From a checkpoint of a small transformer trained on Wikipedia: 3192 steps.
Each number is 128 + 24 x the weight over its row's rms, rounded and kept within 0 to 255. Layers, rows and columns count from 0. Numbers have three digits each. The size before them is the row's rms in percent of the matrix's.

# layer 7 MLP gate, 448x160, rms 0.135, rows 190-301, columns 80-119
100:120142124130153128086116149137105147105091122144101106118136147091089109116097137146111127089098163115100145131140090098
100:115120134147085079125141112091177156128138175115130133135140149124124086114161144099144159116105124144161118142117120134
098:136097117149110064132136135095153158092076177127121136103145128135099140096055108118134140122111153185118138141122123116
107:133120079141148131145099112156160144112120120091087124144104143150157113103160150123146112123127116136166107112125166129
100:119138099090144108126124137158124100127153137165187098167100128090102128121079074134119079133139129091121164149133123100
101:170145130144135080157080142144149096147135134160085137105176117142093106165116105117161106102133124100145124107187163123
102:124120094098110095128162104122160126120149130125137164131157135158103166105140093096161107079120179115117092137138185109
093:117121134084086094170115131115116145138100114120140163104127121093116108125110153135112101153108150135147116156138106096
096:149162089178090082131106085114140098124075127150103087121125116142125136105130128113100106151118117101137129111162124144
094:123131046181151126098122111149114156157125087151115100152153117102132134096124108121171099165121145118110125113082101114
099:163134099116104090136137129160108103171116124107110111151168157128115148104114108141197114178174108139146181134143133154
095:170125139126182109079131108165143147091110131081121135128160155130084120102122142130122087123126152136130145145160101131
097:148124122113110167156151124131165130111113097111065145112172107099160120129139149123124132111164129109114150124117123133
102:134124116142110125133133172132083135121119152126124096117106146085125101114114082113136151120114133112100124104146104146
095:115135122138143086127114164106141130134121118113153124167114119124149083125130127063134118114166114116154135176148134132
094:123144145145116145095165123157137161125168114093133117147139147144109127048131128097131150132137120127148138170144127145
097:063105151086122122132169120111142129113132144107133064145152139117181101135117089165139123118088167170122153171132147111
103:097166109163130134107119112105174093119141117116141083117150139128144152109119195134189137118181117148130086124143175123
105:155125109085143179136142155176095122152151109104086161102149125099144136136115143153103152104152132141118122108118109139
102:152105094130112134093080139111117113119122151104150094123131115142131129109139135136115114170125146153140165115131145105
094:151130155130154131124112111178141155118137109128091124118101158126130112148145127118124132132121164141024137193102119111
089:147135086111110128138109106167159130151146080132132115149096138106134103128112135080172106129145169124142119117122055126
103:123115149066174137154109115108150122114136101106136149127152154133106151143131177168097100157134131103170124098104104116
095:155099131109131102117177164141104132145159189150115138143101140143149121140188152137107107141132075093117114129133144104
103:110125133145175129111113115105154123115122125153124131117113115117145077128118101137113152071110152128132110154127136138
096:093118114091123115122107123165141135118116142116129141137144107108143135115105114117147205163168141104138151119095117087
103:127120144087172133192181134139114135111128132110127122124136121147153119132134130129104127116085176138092150115097112146
102:114096116128110125149153165112192119111159099120104171143151152083110171092138132137149158088132127152170112152115122096
096:144143131119136193142149133104100129134104109120140094141129127120117104121117141087166101130170114125099136164125156116
105:146116087117101106135156123156137140155129088154145125124156096133139145145153117115115132119127107163175091153116155110
104:143095087142136111114156100147154158114142150107112080130141144095148141129119124099109108109106156119099133118121146094
098:114090130091146139108119123119067099176117133116133141167173133109091143137109127110117113066137122124127160133101156140
098:118093134110126134159128136158111140101120160129092145105159144118119120144179148152129102192149112121141115142135124172
096:122081130118111173116136093168169096097093097119120077130108122116158121108105133142131142139177178161134119139176156156
102:157146121109138094128122142107156105079071095098105158209116152111173115122122150118146114102109171142122141144173132111
103:152123158138193123136099122087141175145101123138144136125135088161148135151122134110146119126146133079138119081184131130
102:189115123102171132135096126162142115137152141123118051118121119138128126120137136127160148120145120099151106102129169103
103:113118136165090119118125152120101146150147154149100070161115145134159114105144118119150098139169145111106144148163157105
103:088113168106097100135090113133139125136141127122090138118135115140128138150132093107150107130138099116082135164105146164
092:143111136078159143119176126134148110143158088127137109120158142134138129138125100099136146156131106094102141140112099127
097:101120118076118159109136135085157176117156124099117116109119118119093141126122138096155131089144165108140189138171112113
100:124153139152140131116124133171112108151142120132120076146129141120158140195138115149121129126136192127138141073134156152
094:107122135115151139136120158111100044165105103151137138089102125122094139111155133134106145115118103135161130135140128150
095:150123118114122098085133113100131078127132137117106147155122135167097149120117111091125146119146060091075155133131130122
105:128090148099114159126166160122128162130151092109151084164151124131111136118167102116103130087108104170125087141135125133
096:114126094090118137147132129120166157108123085137156109154117128147130115169118128138141135089167088117127080181108119115
098:130145082127154119107118080139119075147126121134124174143150086113110113123104132150133122157131148111112148123151079153
102:135131116114128131172114122113119096141166101092133125123149158130132136120099099149151110127150153103128113137153144113
096:143162133122118116162130129137158090135113114110113157080125129083140120174144146123130120134157071117104116142111148147
100:152093090129171164150103110117111144130093126087134124132144171104162157137163142131156104131156145109165111120148138159
102:125119130116111125166100137090142167161130104184170089126110086098135131097138138142133139114120169124199165120190114095
104:137104117141143086156113119139148124111149117173122117115120112128162124137110149126124094093119134101113150100132121077
106:128124108128143090085082119161151141127137178160129126139087098108135163141108159115117119137134157108143153095079125153
106:171156135076134138077156114098149130178153088135090119090123123155130122126128127121191123129144095133158147127146091135
101:132132117118130123142112081131122180071122123084161138142077073183152113142126113115126135096135116125134139105122129140
100:134135121099100156143122147116114110140135102139111115179112103126147117126193168122098153116138161144157109136135136102
108:137138121093141155159147156126150116127156115114115100134107145090110100098118130159154116154146114071133158156157149106
101:161133135054124116135133145137152128114156138124108108139131102136144153111147128117144140146103106144159103095150139116
105:125114154132101116118138131151117156159131128142114142123122114095119181107128139086124132118088157103094109183119121166
098:109107119166170115134100171136125107176101129137162113189144144146145118169162163147112091189158107139124137170112147145
099:144107114142097134130155124111153155133138152156085152140176125101098154172130148151156135100127144113153138095101127144
109:160132138121104125134142088118107158126104126120120132150133093118121149160098160111161126141111124122111121128144126144
104:147104132108153101131117093167089150173094111100140093129157123105141092138108186121142094143096171091141134109130090127
101:134104131092111141121098138133194146129130120156160160165135142151179118117118110164112117143156113113156116142129122100
097:164133089104129092072126143106170163141115109164128147116110118128136130189119166113138106125141105117129086116098123190
097:108087119188137167101162088103114104111122127135113099103144099111128104139128164156114111151151179126118122150153118111
102:125145111167102129096095138116152134147132136121168098148111145121107110125134130136111097095102138105144079114123127141
101:138132125133135143121147151115125135140123126098147157087123132141135164148105142140132177097171120094145149165133129109
093:142107141119124097094117140154148107136168088143109168133162122146133125084116153101154099124125147098114106175145139159
095:150187120181130172123155143136129150109139062120118084153148139141158114140097138116137110113135161119140114103133131139
102:160138176126137135096124166142134135136119080119121150087116108144126125186101102140162170144140138099141129130142121115
098:105147127141157117135127156088158107114099126152125158131102143111134121156105129102160089103108159125193116079109118156
096:114114103106141135131153123120102176169165154129146097148169176164109098105128141138124106138154142113077053099082122077
104:140107108140143141102134101128167123127137152102146143111177142096138132158143153088129066126139086184150150111140141142
102:137137139139166103116132134164146123086074168108120123182099149138123116111140163109133172125111078091112125126152118150
098:131090126142132106107140143160162146135170076120095134140123110134079135104126155116159084103130142138091131161143142086
102:160076133117077113112168129104145146107147102136120149108135115097091151104141142098114123092147073168174120117125125137
099:127105120089119119127099130069102117120133121121084154163147150085110133117145133133155111134126120107180082144120140129
099:135112102091128132145126124145111108146104102157131123173181153102095102098151136151128146106133117119144128114160120140
101:138135153152076122115143101136124158187121135082135138133148148073149129141100168107141085121113149118137127123145082153
098:138122144105141109117143129146143115120113134147166160128133135106100134133090133151162153142192168121113111064136122128
099:139080159160106173159111129102096100169147105107142152145139112124073094117143190140147111160102142138113114131097159184
103:134136086127124137150086148111142075108158127123111147134154163155141136166136120091149122112130147169106125106148111121
099:107117164121129129105139178152120104098163120145109131127120108114153153115141133139095108107164130125135101167122119157
098:101088098100098113152141093119140128095122137138152115111122131144099126179160158095125156110131125115126140105138084135
104:089087116142148086168106171112109169144124133153138152148137135124145114156095120163117147124148160127170069135140137094
096:133106148157161121107090139151172142171077125095173157120127104124140161091169163156114140123127157116114133154167147146
099:155100155141093153098125111112108124141146170093106099104133129128101111100141152159135129169134123115139164132120149108
097:120112109088132107174144160117136114109099151115174107110113119119158122152145127121142122132152098096153142101136071156
102:168144139153169145161112129164175162143122118133130138151120125127121127118167113121138153085146131141140109085116134132
101:101161170090142143135144149141183088119204100153117139155114105137108105117166150163097136114096145102167117121116117117
113:107125092099114120127187128109096141139073095121071136109127109112117131130133152126160119166144155130135095129149145101
098:126152126115129129132156106148134119150141100119129142152142093144158139183172117142164100117112122104145135056125168135
102:138163119153147147092092143100152131129078075115107090183129159141082122157134123087152155118120094155091145155111142124
097:132141125124155107160156148175086165140138122113136112140140134147106083137125133105073158136142165173091126159162111117
094:097113107132178117141118145122098127118095176175143137177112146116132126128112137115136088139136098100141122168159134112
099:106133115104136125121119129105111103133135110166112163164128097198082148196131141100116110109162116116118138158083160138
101:151122122125115075116109127109110099149111087171144126134131099095153127126114166124152133095108109106175147131127100112
098:163106158065096093141139134131121168100146134137125096106171105137142128151108112121126171135127123117126134158120162154
102:117159132146137127131142117120164109143101119141167116121107139140185162122166141135145137127147150148151085172138152141
102:144114117154123130105061094141128147165128126128128108152163110117157104132119132129111162144104130127121132138125103152
099:089089153136165131098129178129149144109106128118179117096099129148131130095115093113175127142183159128150163146164158097
101:146118106093132132150132136138079095133153111150135125126111099086116119091144124123159136180161093140157121099150114126
098:148132141121116161141106139101146125138084131146099125113100162135070155150116157143132162185125134112126144088167120133
096:182092134115113155117135147159138137152096129128134083126111141156106109131097106087136095150148132141092146143103168120
103:083155121142187146145123148116139172102126126139135112139122113142152151142138144134157109151176150130167140129125160092
101:084143135142125093182131154159161096110128179143113135145120082111145138129181160061154166137127112118175114156128099116
100:130166138143150124097081138090096143101124105087145122126147105119126140148117120122176117118135170129147153128125164137
106:175168145112122150160165144111141122109110129120112129104127108084137123128098116122133134157108126066087129095125101130
104:147113154116144094137089178146126173157139176114157126136163068098117152129126132164136161150142080050127119128137130094
102:130165115139135097100138120136161144173105116127133168148169141123143123120142112181103147108107126131110086091158148094
103:155121124152149168101131175124103123136125144110111092164134160118146117126131114139156105118134128115103095121143137124
# layer 7 MLP up, 448x160, rms 0.137, rows 190-300, columns 80-119
102:096120135129127119146096119137088152116128151122102153117126107137111117109137142129135133135130134125151096127086120129
102:055105098116150144121111121124106120150121163139096172111145120103150139129137089131141095142158161137109136114120109143
101:120120123143137111175129140057147148105132112133102094136122163133119114090159163125099105147150147116107161137137129137
107:155129139137168140117126120125128160126184173113139131134136128162171128167114127138104140128113108111123173128117139123
102:160133116136133136152080092145097138136135088121146109116148141140092107086116156119125114139128146092124114105103095107
099:115160105117138092103142163112118101141111181151168133156086142124142116127085161107154176130138114168099092107100151175
105:109073110121161186103107120122141138114137127126114099107153143165118097139121161147097106163102127130119080138125170151
093:110135130186171121116149162137151137127161147132132122124136158148111166101113126148126115093137106080149131171125184162
097:136089110186104139181127125166133098144123118101093118152171102084133145160092139135114127102131103121124115117153146108
093:137097170112120163121126125118128184147118132091083128089142144145164129127095157108119163083128122171118171159091169165
100:108099144096137129134150110138113156130153164111131124111078160151148134135144145107130142136092100123124127137112137106
094:137138164130127121088097149193140097133137126143163087125071090153102133137150122128128147096081114124163117106121150136
102:169132132117103127194182174132148158098131104151118126097151147122155127126093102125162158154155171105134149119151141119
097:102109108135115168103158092122144142109144099116100098179099152108163144102147123134161072165128131118140096099150129146
101:188108113121107086140140129131171135160101119099120158184103106117108182136133120091145106121152133125106118150154127132
098:149161134090076167156099079122108099166116167124104163110108105131145116097150114120087125151159133102115090106093145089
098:166112139132141111107165123147141142121117116105142106109166127112116102144136142114125126156126141111119123099100141117
103:173130132090135120126130103144141115140123114090118144178104127107084168119147113097087113102141134121116116165138133135
106:090137120173130104103086101156132148112154106117077128141095193130108132107127105150140119140128130106128152123078141120
097:109172110124130161098123118065118143116149184127163097129104148153115123099159146153117130136094135083161110173108133096
101:126119137116171122145101114126123126099190141127090093151178117157152078152144150106139128143158119145134150131081190156
093:134153125127100177171147146127125118161160118114131140127112098136105101120105114150134143164089146161146132098104140112
100:108082169142095122087127119128137143119098120167123146109129098127139133169136140162143108122201153147143113110088100166
096:133152150129112125152102133124117113117116125092132110116139102111136099100128124095097113087073161160107148119173172130
100:059143161143087105134155132128141146174140129133126136145123090074153130130125131116128196078129125138109130162117114131
100:096127141114150137099151150143145101098170087103123138122112098146097125111128076113160111155156144123104182140132125133
095:151157157097089120122097108123142150159106135118136117127114101089100122118148131110075142152130120145088111144132170152
099:129115127153102112154115117087123149151184109101135077159147123072145122133106137165074124128100101110093089119100100083
095:174130170130166155124128105177087081126090167143125136133149131137107089105119131120115137131133155131147140115125139170
098:138139124121143154126100120091104091131145052155140145117119131116089139149108102119099089094113146132165127095094140136
109:127117127089136128140132133124083171128138171144114117113117112116142130153141111084082136172166109128147151113162157124
101:090079132152109126123132174130071100142127109113175117116111129111138133157111127115167150126151161111150125099157144082
096:129133085119124111126110170126123118062096153118172112116126180177098131149142134160158142109152117145116107166158132150
094:121116131146087134118134130102141095137129086086151115141154132157091127114081113138184094112128105114142147132146101139
099:135155088168124097140159094111154096136125150128142164101123162113107180092114143131118091157093141152144118088123104103
100:131147102120136171109125094144123108110086124122171157107112144091143124143125161124113149160150144142136142143151115139
096:141096085113131136175144112131187145108153134117109113132127167109102126117160121170105146094128149159104141118166145178
106:159144112124095126120084144067142117100123105134103111123100082164139112162133118135082116126167100135118167145155116135
104:107128109153140073110146096156100125126147127159116127165134148159135132128147102146117124112129141150117128137163175140
101:135103067121152171137101097121144160095134130137147129129096143137072063126146161149115145085074136074132128133118125139
098:136148131161095129113143144139124110104134110170101139121100121160147124074101110108150128159108163145120116110124076079
100:182123091118105116140120154146144111109137145153098147114117130122123103121117099141127101152084114127184103124147122138
098:156112136103155136169151134118101097160118088082106124113079122186118161099106143086142138111152144165120135143127135144
100:089129143148155117142140107150153139146121128118054167153128081147124138121121115161120127146094122155139127154117109126
100:128114094104115144154179099115138107132166127121127120104155086136172143114089128120147082143093103152178176146070092107
098:121173136115106143134090098084097119118094144125145158161115110165128153113123131150134140087204131101107131146093116101
100:105097133126107156137108142138121126119123104188145111125124134085130128146143086129117095094117132129155039111092162149
097:108144129142128119156152103138112178112168169132103150138127116126142162098085110163107119139127157155158098120155149123
105:171094114117128136118156116130117165103092129124118154127174149161120152121102125120131121151146123132120168095148159075
096:129155135148065116121135141107090094093149109138116146148125121095095156069133118126097162111166110114095121126101143077
101:133088102121098122157126112081161110120127096122150102154094087103124123093150144112111089161130177070164148118158146117
105:130075125089159095130126113129114111114141114124120167130152146151151110128132129093120127096095087138134138155131135118
096:073129147128144113127181094135152148117115095121139135115114159146134116144101119132141130197099129180077156094103152108
089:119140124107126124146157106159132131159144117163094123137126128103173138154123082162096097131112118122114118115123150144
099:148168154127149107103146139122124133114127130171128113155138117094127156099087144117131145120097128138120128182129185147
098:159071118155137154160109147131096154171122126109112116148124160140141160133104092159133118087106093122145093090117139128
110:110125108086111134203120166130152108149140164144127081119147130147112094117098112137137086163128122113140105148145091122
101:144139106139141102102123137079162107130128083098131113164138061118132176085097139133106112123109115185099146143113165150
103:091101139145126094157129122124118101163176141144175165151129116137132154107118122123174132111099136126142169138121107119
094:124112080145153114146120173116106152100096077162144087116088106140119142150165121133103161109119145119123138099153139134
100:157101108155130113089146111115161137110112116129128145118130148135095190113099110107116144106151130136166159139132152173
099:150154117127116152113123096164112136148098091137120106073103102129133151167095135113112111180179121130136098097102139108
096:135143107115179125133099160126121116130110147134119100120179178086133100110123143146107074096124152107160113115135053126
099:141119140128085111112146125144109138061085119148102149102125120177133150152181131137144103142147113134129128150145087145
104:166120129120121134140077135129120169109095130112134133172129143132116177143133114126140145098138168115131091130145114132
102:158116105113145080154121091104132080116144114140100104100150123122132119117113096152124089130139133124117109153079109162
102:104128135097113148143129134091181138126152145104100137132165123089111182147149087112120135135170143130118126123155106104
102:139127171135126076131104126139146138140115121135150178107089150132106134121124142156165121106113121130125132154085120115
091:118154074124127159139123114113123120106085141089149111123100086106110156179138090120158119128139091125150147104149127093
090:160111114168075165169134118111163114151118106126121105157140076120166142131164121170085122130156152127167161092155094130
101:147103178104094147074132112113156114149105104100150153147081142148110107111110118094126141132159063122140123108161131134
105:108156130130127120111185151108103140130132167111120130077134142111144157101110136144151125153122117100136147111119129125
100:056134138137136134105114140117144091145109165149116119162144143139104115164106127168151105146140114107109142121129122052
098:115117159149127161078123082209128132167123122135093101113180134077123125119119136135133116115126143110113133168131114134
096:120113144124112165117109159106115077159094110158113121131079155161138126165167120105137109168107093122149149106114113175
105:105128142129149169146127178144116101134124123144104109153113169100130135101117082126101130121131141115138123122123189119
101:109124138101120139095141132149143113171155094101125124085137111142140128143147143110176147158134106136101147130140133123
100:103148161120149135100114137173093173152100101093146139130109124138090150113153145125108077145128159112129111143127137158
098:129160145091148141124130161129120113099124137119091127108115150153155127110144110066148135075116101137110121117134145101
096:123097138113160161106120145158115138090103124131152117103107157155125129150124129107122166138119140126108110140164092127
098:147091125113149151121177113116170086136117118108101106107134124091114121101112141141154150138136132118146105141166175117
099:100166086131132128106122130118136137091112085110116146135132157112080178137169103124106140121131126136125141163107123194
100:145127104111082123146073122142185143134123142107119102124091130119128113148110146138092103160152165097096110166123158152
100:133136133159114104157119098128166121113142147118135172132113156061145169138147082166102106122140134104111107142113126130
098:081165148119096149102170140157067088156103119075107115146152142092113076128131115148144161147093110172155148159134096097
104:111143128111134100163161126076098142131150160133086141121104135133102131146126087137144113142137081116140164112116160131
090:169137111136125130142135132118126111161088122142139100145114111128121116108125112103131126068122118125145147106137138141
101:127114152180119182144131081143088169124092153118164134131146139137132159138141093141167132113110093134164125144141115129
099:124108166124165156134141146082082106174094108102124098104158134166120166101110157139106146125114134099083121116143095142
101:136150143124094093131164135086134114106122151152120089123147119123142114124112149088130135088143099168084121137126136125
094:129159163091126105115132085104120176117168105139132148084114103190116110095136141127119169139129130064149113149147140123
112:134106115160103116149092166124135100132136131138149090134122121154140113094116117134132145079104114132139114191102137154
099:110092144183093127109150146119148162142132142176106107173121158106110129118142100125139126102138113138101118121119128108
106:132135155137142115094163176133117158144115126123136098179133142108133151111145121124128123103157119134105155181115143123
098:147118085144135089128114103104107161145087127147109160094102144127119135103125114112143126131145112126194139127134073106
100:123115144064100104130133113147129120106113155105125175140115121169082129149129137085140128154149095142172110113106120106
102:107080095150127123129078146089202148103120153148124082123120088135170084119100142182091147157127142116130133162124125112
097:181160100143162112119109107112138104163175117153134103144112117127129132172117171127149127126141092133115116125128131078
096:142148154130091144124123126158139117100147133122120139129128131139168126109122125174151123095161141157081118124081130158
103:149132124113131108132121128122150126091093171116119148099138094098128137138082165143149110110120127092093156103125151134
102:116086127146068122119128117114167142115143111122103118123104129122135136169143129135107122132106092096141140130138159152
101:105166083087094129092147118144089143110175141137138149164094121124158117121107130089131125146148130099156135154152130091
100:144124109135148118109111149165183169109130157117156136134146117138131164166121127163143075114128140088121117088097122117
098:107123138103109192146130144112126103145164161132130130130165175129129155120145101088166084094108122129120114142117123079
091:099149120121147099073145098117099147155089125142104132148123115091106149131130105131077130162126142109137113112124107116
102:143153130117091106137149153138114141133186126113091136138107154188164098096127134147101084128134098134103118099097125119
105:174115140114145124101131090127105173130154141108140135131130139110122138124082114164142142124112108147082148089102090124
096:136119097134133140105152086143147133093148121114133165108115188137117120166131089119129189081176078147141161107178121139
108:130068154140158108103123136138127101133140128158112085161147132088136091172139094114146143089138142130163152074121096211
105:151209156125147150124133113150125200124121126121134118156157157119154092153107166159101148112120107146167089120098121104
098:121162109122119114151133159161140167156097140117177142137128104131096123115114127111158170130126100116122113124138132157
# layer 7 MLP down (transposed), 448x160, rms 0.0883, rows 190-300, columns 80-119
099:114140120162098140168128098149104133094110135175078130171141175144097141108149092104172157130161132149101111111121137158
099:125129132123106141187163093153131114137133124124144120128139057120150168102187093131143134093100127129167137139184071110
098:115126135153154131167128130113127124080101133143186138129127157148110107106107110120124130136103104130107169121164115183
107:139110115082106148131106158116131126140116118148128138119111120156183121116150130160104118132104113097154139168139136148
106:170168118127128143142143111117117153082129138152116154138139140106136090157153144086130123111140170135160089119106057117
101:089150100134144138147110155128131143146179086171133131115096179178147091162101101118166124145087122129159127124112151083
106:107145087150122162134149162130138105151169134135151133126121129132145095178087131129137089151148113115115131090111107109
088:096129155118184101167069125155114133086162107098116124178105169145098159125119114143072107133119110123131107136142163106
098:136092124157139112099136104066148081129125147142095150116153126112080091134114107129128116140140100155125140117079107104
089:096127155133146154129127156118124127131113126153149111139110105131138111138151105089113118148111107173127132126141133099
101:085113174141128141156138117092143141143106116104129144128107150152168097090141091102111093148102103123104144140147123099
096:137101083079129124162138053112175097154118136122124140101173147080105137138139158151089116099093108084130163092118153178
101:138132083113113098094141141157122139085147130105124096162125140131122151078131132125102132132105131102139111144134105098
094:107129135156122101123127117143163129082088157144153132096145165116124127144131135091143128121148107129101121100116138120
098:153193145154122142094135152094172105128107141130074157127092115132132126108130171154139149116087092119144112121093119120
100:112061119084124138181129086110099099102177129109137152133115139138125109099082098134111136101136085149141114140114122140
098:108108119128144128132125114129128124126140141124134093111125157137156159104164122111112088132135139138143144096139141163
101:121160136147111107133126111186152138109105121165110103104145115100129134103126133116135119110160139199084101156138109140
101:110127119129125102134123120176095113128101091127092156092131123121096164103119093132140136119107134141135146122137085102
097:135130144144117134104127090133165101121099157143096137131098120119124125169128100170108132113110150142124094133149125145
100:124120149134163094097166143133130121119166135126089119110123145129143156150157181139164110088131171117145140116115137117
091:108157126114185130140134120123112092099109156112142118157121110071108190125158174135166115127094137124149145148129151167
094:086157116179120156162130131140165127124133126120118082116137164153142119129114094152094135113061146129160068132130092139
098:144149079086110130095141181121151111162119155112157103116093135184125142183108118144126108115101131130148072113119149112
104:141152106120105125139129130134153102156151119140148118094106115139143134121123125108139115148143098099112136114124121098
102:126127125089105137106094136108091114163102160122136110151161136135101111126142110121146154130073100147133112163142137114
101:094131145120126134113093090139118137094137101168158126186170123101065077126118146135109154106123075097130149147148124151
103:145120135138133145143115125075073111144133138125129144131121161134086171106111131122123172156137121195115120100148110152
096:104134111137176163124109098138116096140161113093148124148074129131130094095127141119091134130099154141138141125087164152
097:111124122155085164120156110166081131143135125148152189122123163090168135137144109117124120131163106129150108100171163128
108:135115116121159104166139125099088131132120171140106193148126149136100061154110109131141134119123114121106096133101136134
100:142127088133149118148115154111149167088156116122117146129137098081086147132134074120147126149150090098140149137134130112
097:156160115122128121142093169109088121117149126131130116108097148115161139124094124163154157118154088152115175166075113103
099:126109126135176123151104131138105173128154191188162186099117141117152139152124155132138119143128126148125126105141109120
101:142145110135105126095152151150132109127117157128123113104100093152111127119142122171123156163142097135088164052117119119
105:096151129081131121143132146126099104113117167095076122160132119130150100180108136133161144132131129139093123115151098130
099:124111110130118171136099150119131124096174126118107122167097153101147118108102075087154128104129134116146155131144121106
106:141111087173123095087109124139115095090111137103134118124106131152149098152137153123115133152125134110146134147097128137
102:136163088126128134154182157137108140132150112141126128142123183124132115112118110114121152122129122158176144113132167127
100:117136117143114094127099111104118127113131098113138167145123178165174131109149139123123139117099128125137148117074158122
102:146173153121118123089105128084160115107112125118133130125119112137117142093163162135131131134103128115168147142065108107
100:121109088105131145090106128113114148133102119155112092112094113097160122159134122181108149125125157136167112154132121116
101:097162118124132093112141154127068111133124129107089102103126117136165129132112138129121116103113117127122126188117106151
102:109130120089142125143148110075063157112136127072121111096155113119100130162096122113081135113140165164107151154124099116
099:111103103093112127130154122119107097145107072104095112183126116110159130137153108114127105171146104117104119097124172144
094:140169101060124089174112133106126147119144128142125124161091133132121130154106117142154140145111144118103097136128134112
098:151114092140154109125086131165136145088114146133124140159135116125127122147132134126168147173132131133131109131111142130
099:114146112143124104130133128105133128155122152185163116131141124090143120151122102138134137093089107095128135100084111158
106:155126158102132105103124165153147130120142109152091129121110180114142084153130106169131134183132172174120122152120103162
095:150101134160120114139088130129125115128128103166126102162138131097080155094119108114155149117181125143124087153176099134
087:099062124114104121129091145127141114158142124130136089131135136134106164120157134143108138164169191158108159114116119177
103:124132135126129113129124124131089184136140142098103139137121137150138146161128100153074128084147139118144152093141100077
098:121141097173131115099116129108126121127099102150134098113125183180106100133092132142138072096137167137130142123146131075
091:103054149149136130129119152123156111119115082142160134135147135141095134078134127113116186117136122103124146101106129161
093:131127070149169148140110128144140138170107101104205145140156156087130125139147140143124148093141144136133135166190147135
094:141158121113159114142176109129092149122162138100110173083105160145157139132145139105123111158088112164108131152083137133
102:125053123082118137133075117153174121047157147108137123149126125124113082144145102139129136119116136145107144130104199139
099:124152137132095116117118120149099116123114152102148091179086144149109096134144155146122126134104123110142120112127143151
108:133098139117116095136112118114157136125112082098077154111157156140132134149160115126108133159160161130136158150148096116
094:122126129123144147113100137129159092120106167183136157188152115150136113153102100157111133125158126119106156140171115129
105:083117127100126124158148100132121127112116123141117114136161140128116111090131103130115133181102075120095147136164077167
099:126118084128076133149103161150146105136125139159128110142134121156087097093157114101197117142113105131151091126114128117
098:151120138122106150126144098107159129140110139127134174127133127070129130119099178132139109134113157101133147107105141124
099:132102085134125136151142101094102130167149123150119124095142146088124095101149111142108105122047113129128162104069108134
103:143137203106115135115175133114159103086131097112127109102132095093139130093142146141142134117074107088137124115110108098
098:107146176160157179099138137112105137133149167093128110192161106149129116139136160146162148139138101140147123118135113141
104:103135141080132133127101160140119128122072136092136190080154131100183141108164101108118135126097164159122123112152137124
100:127145116174128120090125125123109078098111132104140168151149141108091143115109129162156138165139116136165147124132159172
092:105159121149126084097132116124151125122147103126123124143124113064104120099093095147162099146165154150124140183131184189
096:133129126098177101128146145149141107085155150132113187137166136116154132104106113115096137107129082085138102145091110127
104:114098151112114120157125138165147146097146156150113133109140125120175120102136182099168103116138086111121154084158133137
107:130132076137097137143148124156147151124133123097109177140131130104117117129152124089114112137152127172097137117100103158
099:145122131103071105125105145138157174114175089077136150126126116132117146143135136157157127143149131100157140093082142131
102:110094130081172118082131120105116125137097092103118125119143123116168119156141148116083158133110111164129145169166116141
099:115110081140124135122099151112124142165140071118124094124095131117154139147162139079151149080121136151146154134128130123
099:172115120152092117154163101189082126144136118127083133134130150157076158123126151110129145077121090141112140114124156121
103:158142097106105137113122131088110155114153142134141150111116152150118084122124109100146101124124117126124109099097160136
102:128152114122126148103193138126132155131159122077155106145123140142079120134155139127087148117131157142156149143125113113
096:117121132095130139142137116100147085130128113125120128127105087118143091138101141136106115134139171177163069168121086140
098:145106130097083104126164109117115108129129147145126114136160078107153125089132140125159093117145136127136152081094132112
101:126142149133171179134118118139126107125145157123113128153127106143123097109134140118139171112117143134170116147126132118
099:103143120137172124140121164134180089155123135140126099132193125152093148169114122119155118152127132104158078104137146136
101:112113099144133106069121114113142174134152123117085123112129161128115155089115147150133099149166101114130131161122150097
102:069149124107142131148120163155160095109167176145158125144134106096125096127100126128128108126160158116084131128141138166
095:144135091120124134157123149155136157126111124112128182112098099120145175164157179076155162110117130091116144120112125157
103:166159143131138117142104107148157145138152140092123106113136089141147131118114105167096137105105147165108107125093083132
102:139108100116112159175156199179112107093114103117149151074078135145132157103121109135091121157169091140138178142129146117
099:122113137112128131103148137145115154167161101141116141161135117137158139146159117091116128121099145134123155136105126135
092:120168119155140111126136085117098135089159157156119128129146177128151122102153125153127136133135198134121148131163131142
107:132121154123162115132136125116137132113129126132076129147080125146140099131128136147133096128148115117148105161137098122
095:147108153094120157094114123130125130167154149148178099086120104103060118120109139136130147125098112134132163124136090118
110:128128133120111153135107095109103097121142138110118135119131122128138095132127123182113126153151110169133096106165119111
103:148140120123127160121134144141165160066138112096094146107131117130116147096109112109118080134116117102120131105126178121
105:132155114192172086145129140129112116118137097104104141127126136141127148140159143102102157108125160103126122133136101114
099:144118132106105107175158136126130154169100124130137129130129116094113132149151120137102128075154105152113094162137073125
096:168123131147139144123164059106100129128153132147112111172138122157147142106148150142127135139092144141113114090107136158
101:149097072144138096120060082095137134102136110158112104106098132125115104124145104125129123076171159105138115137105155117
103:108141160088103113133153139125106110170144132148146090140131113159153110124112132118158150153139146116070108145148090093
101:116073104107108129115101154139157145128129164136143173126174139154140125125146155169172128109126118124157136119145141155
099:153130141110144087080109130147122074121122118144171139138131151119121137126152110118104128163125127112110152141122113110
106:142113107167143078119095153117103138131193117090131159100144142078123140144134155140143115133115155144109124131132105107
104:156171109108138111096119150128099141142157102123092151119145131158091153123141121160151128199163117127129083123163131088
102:130097146104118134113147125144149133120140097115125155187114133151081142109128179134102123127116088115139104141169109134
099:110144155127133120128121140124120123119165175121151113136134114114117122111085091163120125134110096119092117151106160083
092:123105152129078129117120079130108124147089167133135104121150115130166128115154087152166114143127104207119113115108111117
099:149176066161123133118151127134153163092101132130111147127098147153122141160167132095142099124146157140122130129094095080
107:095121146139126162137129125124083133142118102117102144129144147123144145125099168142139112139109115068112137128159156142
095:114154105124133135125150107152149084090105122095131110097146142169131105116151145153135108127089085134137126149193105111
106:165131149145121119123134138117123192111131149164139117104119120157108128161129126119147092109073112174115106122114119118
105:138178159119142130161181138115143139161152103115126098131186154124105132142121135131077115118086140129138107119108105059
099:143145136085100187143137116068124116115119110145169106134133108122123139121127134153097145165128141112103117111137137156